{"n_layer": 9, "lr": 0.00281, "schedule": "wsd", "final_lr_fraction": 0.05, "doc_mask": true}
Each number is 128 + 24 x the weight over the matrix's rms, rounded and kept within 0 to 255. Layers, rows and columns count from 0. Numbers have three digits each.

# layer 6 attention query, 320x320, rms 0.0559, rows 272-319, columns 0-63
147111104137103133089114183113157137152150072154127143130156139166133125105141114121118108165185179109139127100111142111137072133123108112113133174139135151060169075124137109120141148131124128
148127134128094156162130108131054125144093146123123111125144099100129109098148137122117080122087110119147121121133133063114114155165087094147138051121153112183091144114127110183142130127155157
153131157124123116064114131147109146151171175117117128140113145136151085171118167140140147129132129166111136109078163139162120177108093113146130127134140143120138080111091102098135080117137116
080102095083154131084134103097150152103131145138103126156160150119113128140127159126088119143142140121140158083162126123132102124148154129128107175085107133136138125129127115152109150143137108
128121106128100151112077163141120149096112142117158124165078154100117160137141117112102190135135117143177091098143080178114104119158182129087130115129142150060119126123128117136074129108116134
193132139131112133093144070129090059161108087151147155137127123111134120172097112130094136118124113087168082135170092121101105107126106134127137109131127205169126123093122120198140184114092127
151122147145087145146074103130116104153113094175130159091100123148160104098127129140132123092136095142164155112146144086147084150130168125068177114115118109131127123146121140118123166137143133
099166091148147137137170145095146133085108142119132133135166100111077062118151157110128158121153117155131071113088118132123142150127097143141112090101115137091099130185101119134137182079091114
098102113098120166128110130159167113113175152155169125126157142142153109130105163118093098097103061155127137175158121103103089160108160097091112152091145077131086114096139129174107114146165102
120157147176106137168134113124110133145094106159108130117094133131134160120098105133143124094154146088142128198107150155096149145159144115120122149106135139159148106108123078089133135088129160
105080091135132105153144104143137146132190134097141083147136132109166133184148098138144142109163171078124137152121117165115095116095114123189119136111126140146139110169137076096136134091117107
190161139084110134154162164152113163080103133140111168174167125114095082063120118143111093142184118126147091123073138083121153127150074134134097144096128100187105090147207112107056131162127091
108193135105197135069164147143142053147145127173117127112132113147172130124136129140075144104120146149142145103154099119119128137140112103093154113096123156143126096117148137172114127157126183
137125094156172109132108108133143109133098132141153122114140101155175110168129114092086109107124166151142135146127150109127117122096162154127109135135103113101131164122158151105105091112107103
084086125081139099092132179103091139130140130150155175118147154119126150121108089103157120137138117098101106119109160131122121117104113127116105131162106127087146114148130122129181107128126140
140131155093143127101101140095206120143140115114112141103111186113130132142115103169093131150157163141190112136141133146097127118124117164156153086135144093100134125136107133098120118123075140
140096153162105140169127131093153094149158133145127118133106126117165139112153095126123137106104180164124131151110120098133143104158080174125147128168155162112127106097142134130117102106152133
118150126175125128118158138111143123108099151088118104143158131169138116113091098136204145084147082113094100121165158101096137114081132155119110092144162127113140131111155138162110118136100160
129185142132132148112103109150165111169168101116083132124097188129110132166112175142163135167147070095157180160135124100122142085140136128163113185120102082168102125156139062146169132077135165
111125137140119104140122125146077101149124169167120107121152174127146125158035070186100111090074150146114144140144156168154105072131140149151092114104114166142128111120177127188115171109135196
147140161166084127137156142126118123163110126130141106121103116121111119138115129143127101166141156093129133143149112140130168051142139115145116130155142064115108131130120120135119135143124197
111115115139143112148156095141148145101180128176113140178133120135133134149104149141145146124066142169093155164157138154138160118145109124151096164095110099151138144171166120100163127101132135
138135137122168119112132138187117119142130179125103140126133106108142139121113167125135093092093126162121082134207122127136099099145115115106114133115112121156077094149114120122100100148112190
140131174093140146148159118129145126092097149103166110146166119104084131110100164139107159155140169127114113140108111140128143115087127135151117138151108119115101104158092123134090130096134157
141110054110111093118083119136139084096107130147146157147141123145111069160148119098160151123138128160115189141156111126125144146125140142086148119097133115098109104144090134134132141100125134
132142114132142129095157108142168144176123147129115086131108125113087127132117153117131103137132118117141082072148137140119154160144121144099132065123102095175097129103162137087161107145129157
105170133128099157167076100096089141130125119127106145108143134092132115126145133115145128130092099156124115126151106148159103101131126133143135139125149130151115119137154146146131135127100080
110102110143162092099147116167126154153119142149150127135127093170110108138103129138156119125092121151133118151110128154117127139164154174112139118103148135087127175120149134123110110055121132
120132158114146134155141133098157099164130144094132126111096125103119115163146148088143157147109148092067128148172113178114126104144163146111127061088099133155126142106135124111151160118115175
135135144118123136114118099091137090145089146123139113098139114123145121155125096102095136139108130129096129126111158141125118153135149171177106142118096089137116118140146123144105068145115133
158165122114140124145157116150134138131124098173165135125188100132135158128110112103084097121105155130126145117146100145168149131115151102140110112134142091133106152109141127113131118121144157
135142149138124168123124135090078148165104110133106077123142105130196102108103096112141122107137144155173160120098165141118122107149111098156116126103151094146109137114061153135110137084146131
141129067127134163124162153142169117127125113115068142039105170148148151106122135138130085149103109102090107133155105140116130111116107133156137169115146117116136106118143096139103157149160127
113108141163134141131130135107143119137139115121081121134126132134158082109099101114115107144122159152156103141131125123153154159095103118125119128123159110098141171124116101139143123105136155
198116103116126079101178043129081124115094145088152167107139120163120129147118160117103144089132118137129158144104157128061137100121136154144145160138109105106169119105135096062115143074150133
134120071095135106125145121108113130116127139154162123108090161101124153140110110148162139163095141139123157137140155120140139131145173119136098143101102129131144122120151138106153110136122112
108075145163137158129110122117095141119167142136137121108097082110117151118128098126120176146116119074136129100106124080139149135103091107106132138156116137132108152165168092129108095116182129
074151089157123197131115094183109132107176144121147145096118129101111122146140150107069137137111141177123163157093115136125172130106159130133191136130121093110156096115077126060100134159109137
125111089131119126099159127140157141150101139158130107132148140125161111129094145135096166126118124078138088175162124123155144109092150111139155190134147114147092160123148120113147126139084114
122078131141141154138134118138163117174070124073152101110195097118129135135103115148114149101106179165137075148153100103134145150133138127125100100116065142082152089118105118150159108142135139
174138133177093141137158123145105156142132139134145119143090156102122152146122127154127135129136117119153168149146134133136121140110149174169127121117144128165143116149142123104116131120158098
107120101098079092136166135186109156128114177104150164104076161116130087115107119120097149101127156148142136111127125124086091146122149126145125153130114116115174063131151114106121136140138137
101148086169131148135131115141114100152097134135156148172119130103134145150122113140101107112136137117141123117151107135132105112169119090071112110119113139148095145126125137149116147177109105
107141093163140121096126140125128134109118091135134146146145114146080141079111176096163141101145135133127144127114119137104152102139165080118157123147156132117168104117099133122082118120158131
133121157122144128127153154114085142091109129141132127158134103148153103089147123105132115134130154104174120131127175153186106107150149118075159116127111121147132195125155121108153157125123175
120133125133167082129146122173164080138134092144165167101131137156131120149090105145158147106171116141162102167106161160170144117177166168170088159110081126126097112132130146104108111137111113
129147146135181110116128130123155172163112118109149150142133112135094128127100121132122128143062168139101120112160096125118149136110117163127156141157072118104135105123170143161113123102156139
113115094103152117114119099139125113157125151148123126145128080106106146096164098139161161113148090156116133106129099127126129154154119124137137127083103114133125128139101106101105150133138119
# layer 6 attention key, 320x320, rms 0.0569, rows 272-319, columns 0-63
155099102134141164128122156145177123100147109126110100123159129186182128128111144133094134124159130144147100129117083119144156132126145119151123133148146101132169096094108104139151105100096160
115171141147064147132126118158120128143126150147103099157118064140154129101133155158138102155098077122137157106139141146158114155124114123157135112144154134124099098141153118148107136088175109
131124125102091131139125129115146112154115138152135137172134152124146137204127162142116109132142152198104126104112144089143101154087148146082136144104118158097115134138145144143100128146080125
100144148115142103149116076169104130128137171149097145137184139135107114114156117130101124091128086129096180131161172108165087128145164154117136162157082125160154148127163110124094169137111125
123089159148096092108086123120090125128078144150150080121107143091136117128130130143097168092140120114154114112173106126124136130156133146117105131116113121124134122125138126140142165113109128
173142097132131181080158119171079128141134118122117130108131092125159134170081119115113099123096139123154114124160066133101115112121132117142111087138092145148144167135143165141162167068148123
137076114134139125131138144168100089148125087148105123111106116098146152060164116162131138138154117149109154088165131119168156133128130097101103139114139162099149116158115145124130144139115131
136140128144103120148149131141118093077145110141109147095113128113102080157173137139118152138155146156138085121098111124079154136137145133139120114112148122162129119119110124107116148082105102
120123105117112157087133168122131154160156110118157101178178154119105154129128125123175094102075123129152155157152102079111102157134158082099138140075132110102121112099151157142151153096145174
179136118158080163207150120111142170150127125133124109152115117160082163118101119092107162141118144066140140194156095131138138155113125165110146130108050127117167115156135132133097091118144139
111107151151120120137111101141067155148137106155140131108141082156178160140172120137105088122184176174057137162101123175100123184137061127113115130098119135159142072142135122122149138091142098
134130153140120132140142179145164163141126149167100098168149156143152131075123107149121099106108116121178113134099157131079120126112137148136170140156113118117131125149157138099128130150146105
169128145146156142143121090129147105121107117182136130152122076138136104117133088154105114106143126103160103131127115112111131112120144138158108142108114112113160098134140125170099087119069207
126136137122159125143137096177171140104143150117144117133105160177149123144168101142100156151096140135134144179154167158094150116121148150108140161117093155119098131147111114103109120142171086
111101163153140090134118105133142117089108155139120128106166147130084153085146175146104130131119122123104144145119164147101162122107057146170108103110159115086144122155126090102133093115148136
116146112123145115107152126139123136138138130105152104058120129115120097094166128148058072130096181144184102145111135145129084109133121158099135123118133139130133108130122121119147155140155116
139104159144121143141118131123132133114178154133112125139146147153151089073171150131105171106146129107155145141092117112125132143181098164121128107137118101107153127156141128099065112097136134
106120107121097072144142125094102152105155145062087096141113130155136164163152129148124121160119093139146106179173143159147175126118131145098090148129162144123115142124102184132120106121121142
125137135147160167095129105121159137127139136140125152142130143109127168155132163127139117083171115082119134121122156143115117104112106160091100139196136088167134139106135113156146159120143120
103131134141144111137131161128113109133157171122113144104133137148127117123120125148099151132060130122152188134139093174134134134171175139171084102101145138123124139144137123137108141153100145
176137104138067114151099131123135139150099112131145104136107129145114114119141147147116120161099132138106124149109142134154180110100132166198102144107121076116127119141088100158145144147140158
111141110156127064102099139141131145106138097124099162110127138139122121100100099136153147157089137108111144147158154170111140123116117102105145132085098130148158134116166159130148103070138148
133101161113120092096145115135116145138135166123131137123124133120133122151132139166143119120105115104144158122177137109087093117154111079138116138134102149126093123122189131130131115108059132
142102151114111095123110178087136127125152152120156170172096145160092163118127153154174143153152128119153134090132100127092135100123134143172142131138095094156147096108105083106114134128129160
123125084190146108113127086126141124135150122146129156144141098167082097170117113110137133113067128122121138094155091113125148122103098081102117110119145128116147099114137138149093163139128097
151118129134074162135112100117174172147116136130146121137138170130091101138137109130124112116141119090109091078135138115105139141147098120170098084112124077162108125118176153126129128161112130
127130111125095145158146122178117119126144120157096156109160142107162157138113156127164137144164146182136109174110093150149137091131132133155128096101103102104132080123164143170165125110119142
131117156143110132099103121152123142143110141170144087140141133154112157133141136121081134097088143143103166136150129130119097141168152123121137130151133119105109135119086127136092108101114135
146145161122106126154131150097124107141164132143132116147128117127107140141090164100138145111113160113062179117105129152146139144145125143090136090137103146175128126105105144145155157074135158
136121175140093137109155116120149109103115173094112092060117144072106115100120143107142149139122124080111135144153087141161157127137096179149106140131121136121113093108107111157132077116169127
102163150116151123114133140120091112135186134136165151134165113108154157127128072093157100121111155080181109125120125119151151110093149130166114114108137086142091101075173125118149130162136132
140104094120100148110123141112105121138089089158117137083150116134153102122163117140132108130098141151148126089084145162145132128128103163118158166145101077164106119113119111149100141095128135
122144107135159134104154116159150126117127137149144127121135128150082093130119127121144143104120118060111152109107117101151103137145113141135145144135148167142139059109123116144097141128163150
109132137142110126137101063137152121105114098158105120163124113164131153125153092098085127145105136121139118144135129091144117162113118155147147156126131128105116157134113114109134124122082155
168104137118092118107184108115114110147118154109168106084133140165134175155085166122127139103130129176137161154152115144115102102154131158125123173099139114120137104062133117099082148076128142
136136099124140101135126154148083137132055168143132105068118139104101156172145157132120110159121132132146169124132088136168160173108130143125124144086089151128149128157124102121149116148100148
103109124115125121127133128126118109133131164132149107126122159120150150104135114084155156124143146127151105117150132121121149110095107151127111128130123174130131117135140139126103126101112123
145155126109146196118123130142124112115164117123144122086111140132071138099107126093090100123120164125092107166150127122090162146135161065132140126129132115098168115129078155140084097174102142
149109088112127111117133141150186124116097114106133169104176122117127118166113141126112156141114143095089086149107102139155129123133140111146116164154115087160121135133162148154147145139088162
104092095131127135146115123172108110128110140105155144084137118150095152157171143123133160129105152130111095107118130135130143137122112129153105105129076098096097133114129122127117138173161117
139127132145115145201154139150113145129146120124157147139128140088168144110120186133105143115085104092175149137095150122152148164124159160194158110114125109124157123090137142117121119145134143
118126122129122116202135130119122141153095184083122134108099143094139111102102125122127150168096136086148112138117131155114109150126100113134139120145122105119176107134154117117101140121143121
114128099133119128146104112130144127120125137105139139166096123129099167123139125104160095144105073111150068114104113139119152106120153142104142124149109119105104165152119112154143155170132152
136104106167153107139118153125122106149119117170113148142160113164145158114116143097119134114158131105137130123148104124124139107143122104109119121170166130153144132116107101105127087115128144
149108149083134124161167101109148153092165140082119141132085141090103111079118176105111151146122129112177105096115141181140145135132101158136151124132083129134119155107152104137099158142162146
131149098123170085136135178167107101124111079109149168092117087155102130132120147143183123082123145119135138100080150107091096103144171116133141107116137093121150130115098118122129087140111162
128154106115121138156098142110129170104118114145116142158156157171110134153103115130100169151139161134089135117118122116109173124144099145160113130133098103117086136104152141147155089118111157
152128132133152105104101155147153141128136085161073174170117123091142141158104114144117102100141092118153106123105142116092120116082102121139060119131112088137139125127126098102089106118154148
# layer 6 attention value, 320x320, rms 0.0791, rows 256-257, columns 0-63
092152111114107112081128094135109132180153084108108162159097122088103156126119091180095117166132136152139159144126112155111088154138100108184127114120148120130136142172098077173122111123134154
110077163163084166182102140144192123186141162088133120143126094082120127132108136133106158104156137140122126174171146086129116117110147091074126133094168181117100126124138072135090114156117088
# layer 6 attention output (transposed), 320x320, rms 0.0914, rows 256-257, columns 0-63
080096141091099084157179144139140124108161116089095128129106104130165116107162065170125140186132140127112101089064135158170071151124101096156126109159128134138117130157171127143101111109163158
158095210221119174126083109147112127141073138105142159138086100075168130117098177088126144105125093128149175145145169142146131146133115104082154133117132130123083119113143078129142105114148101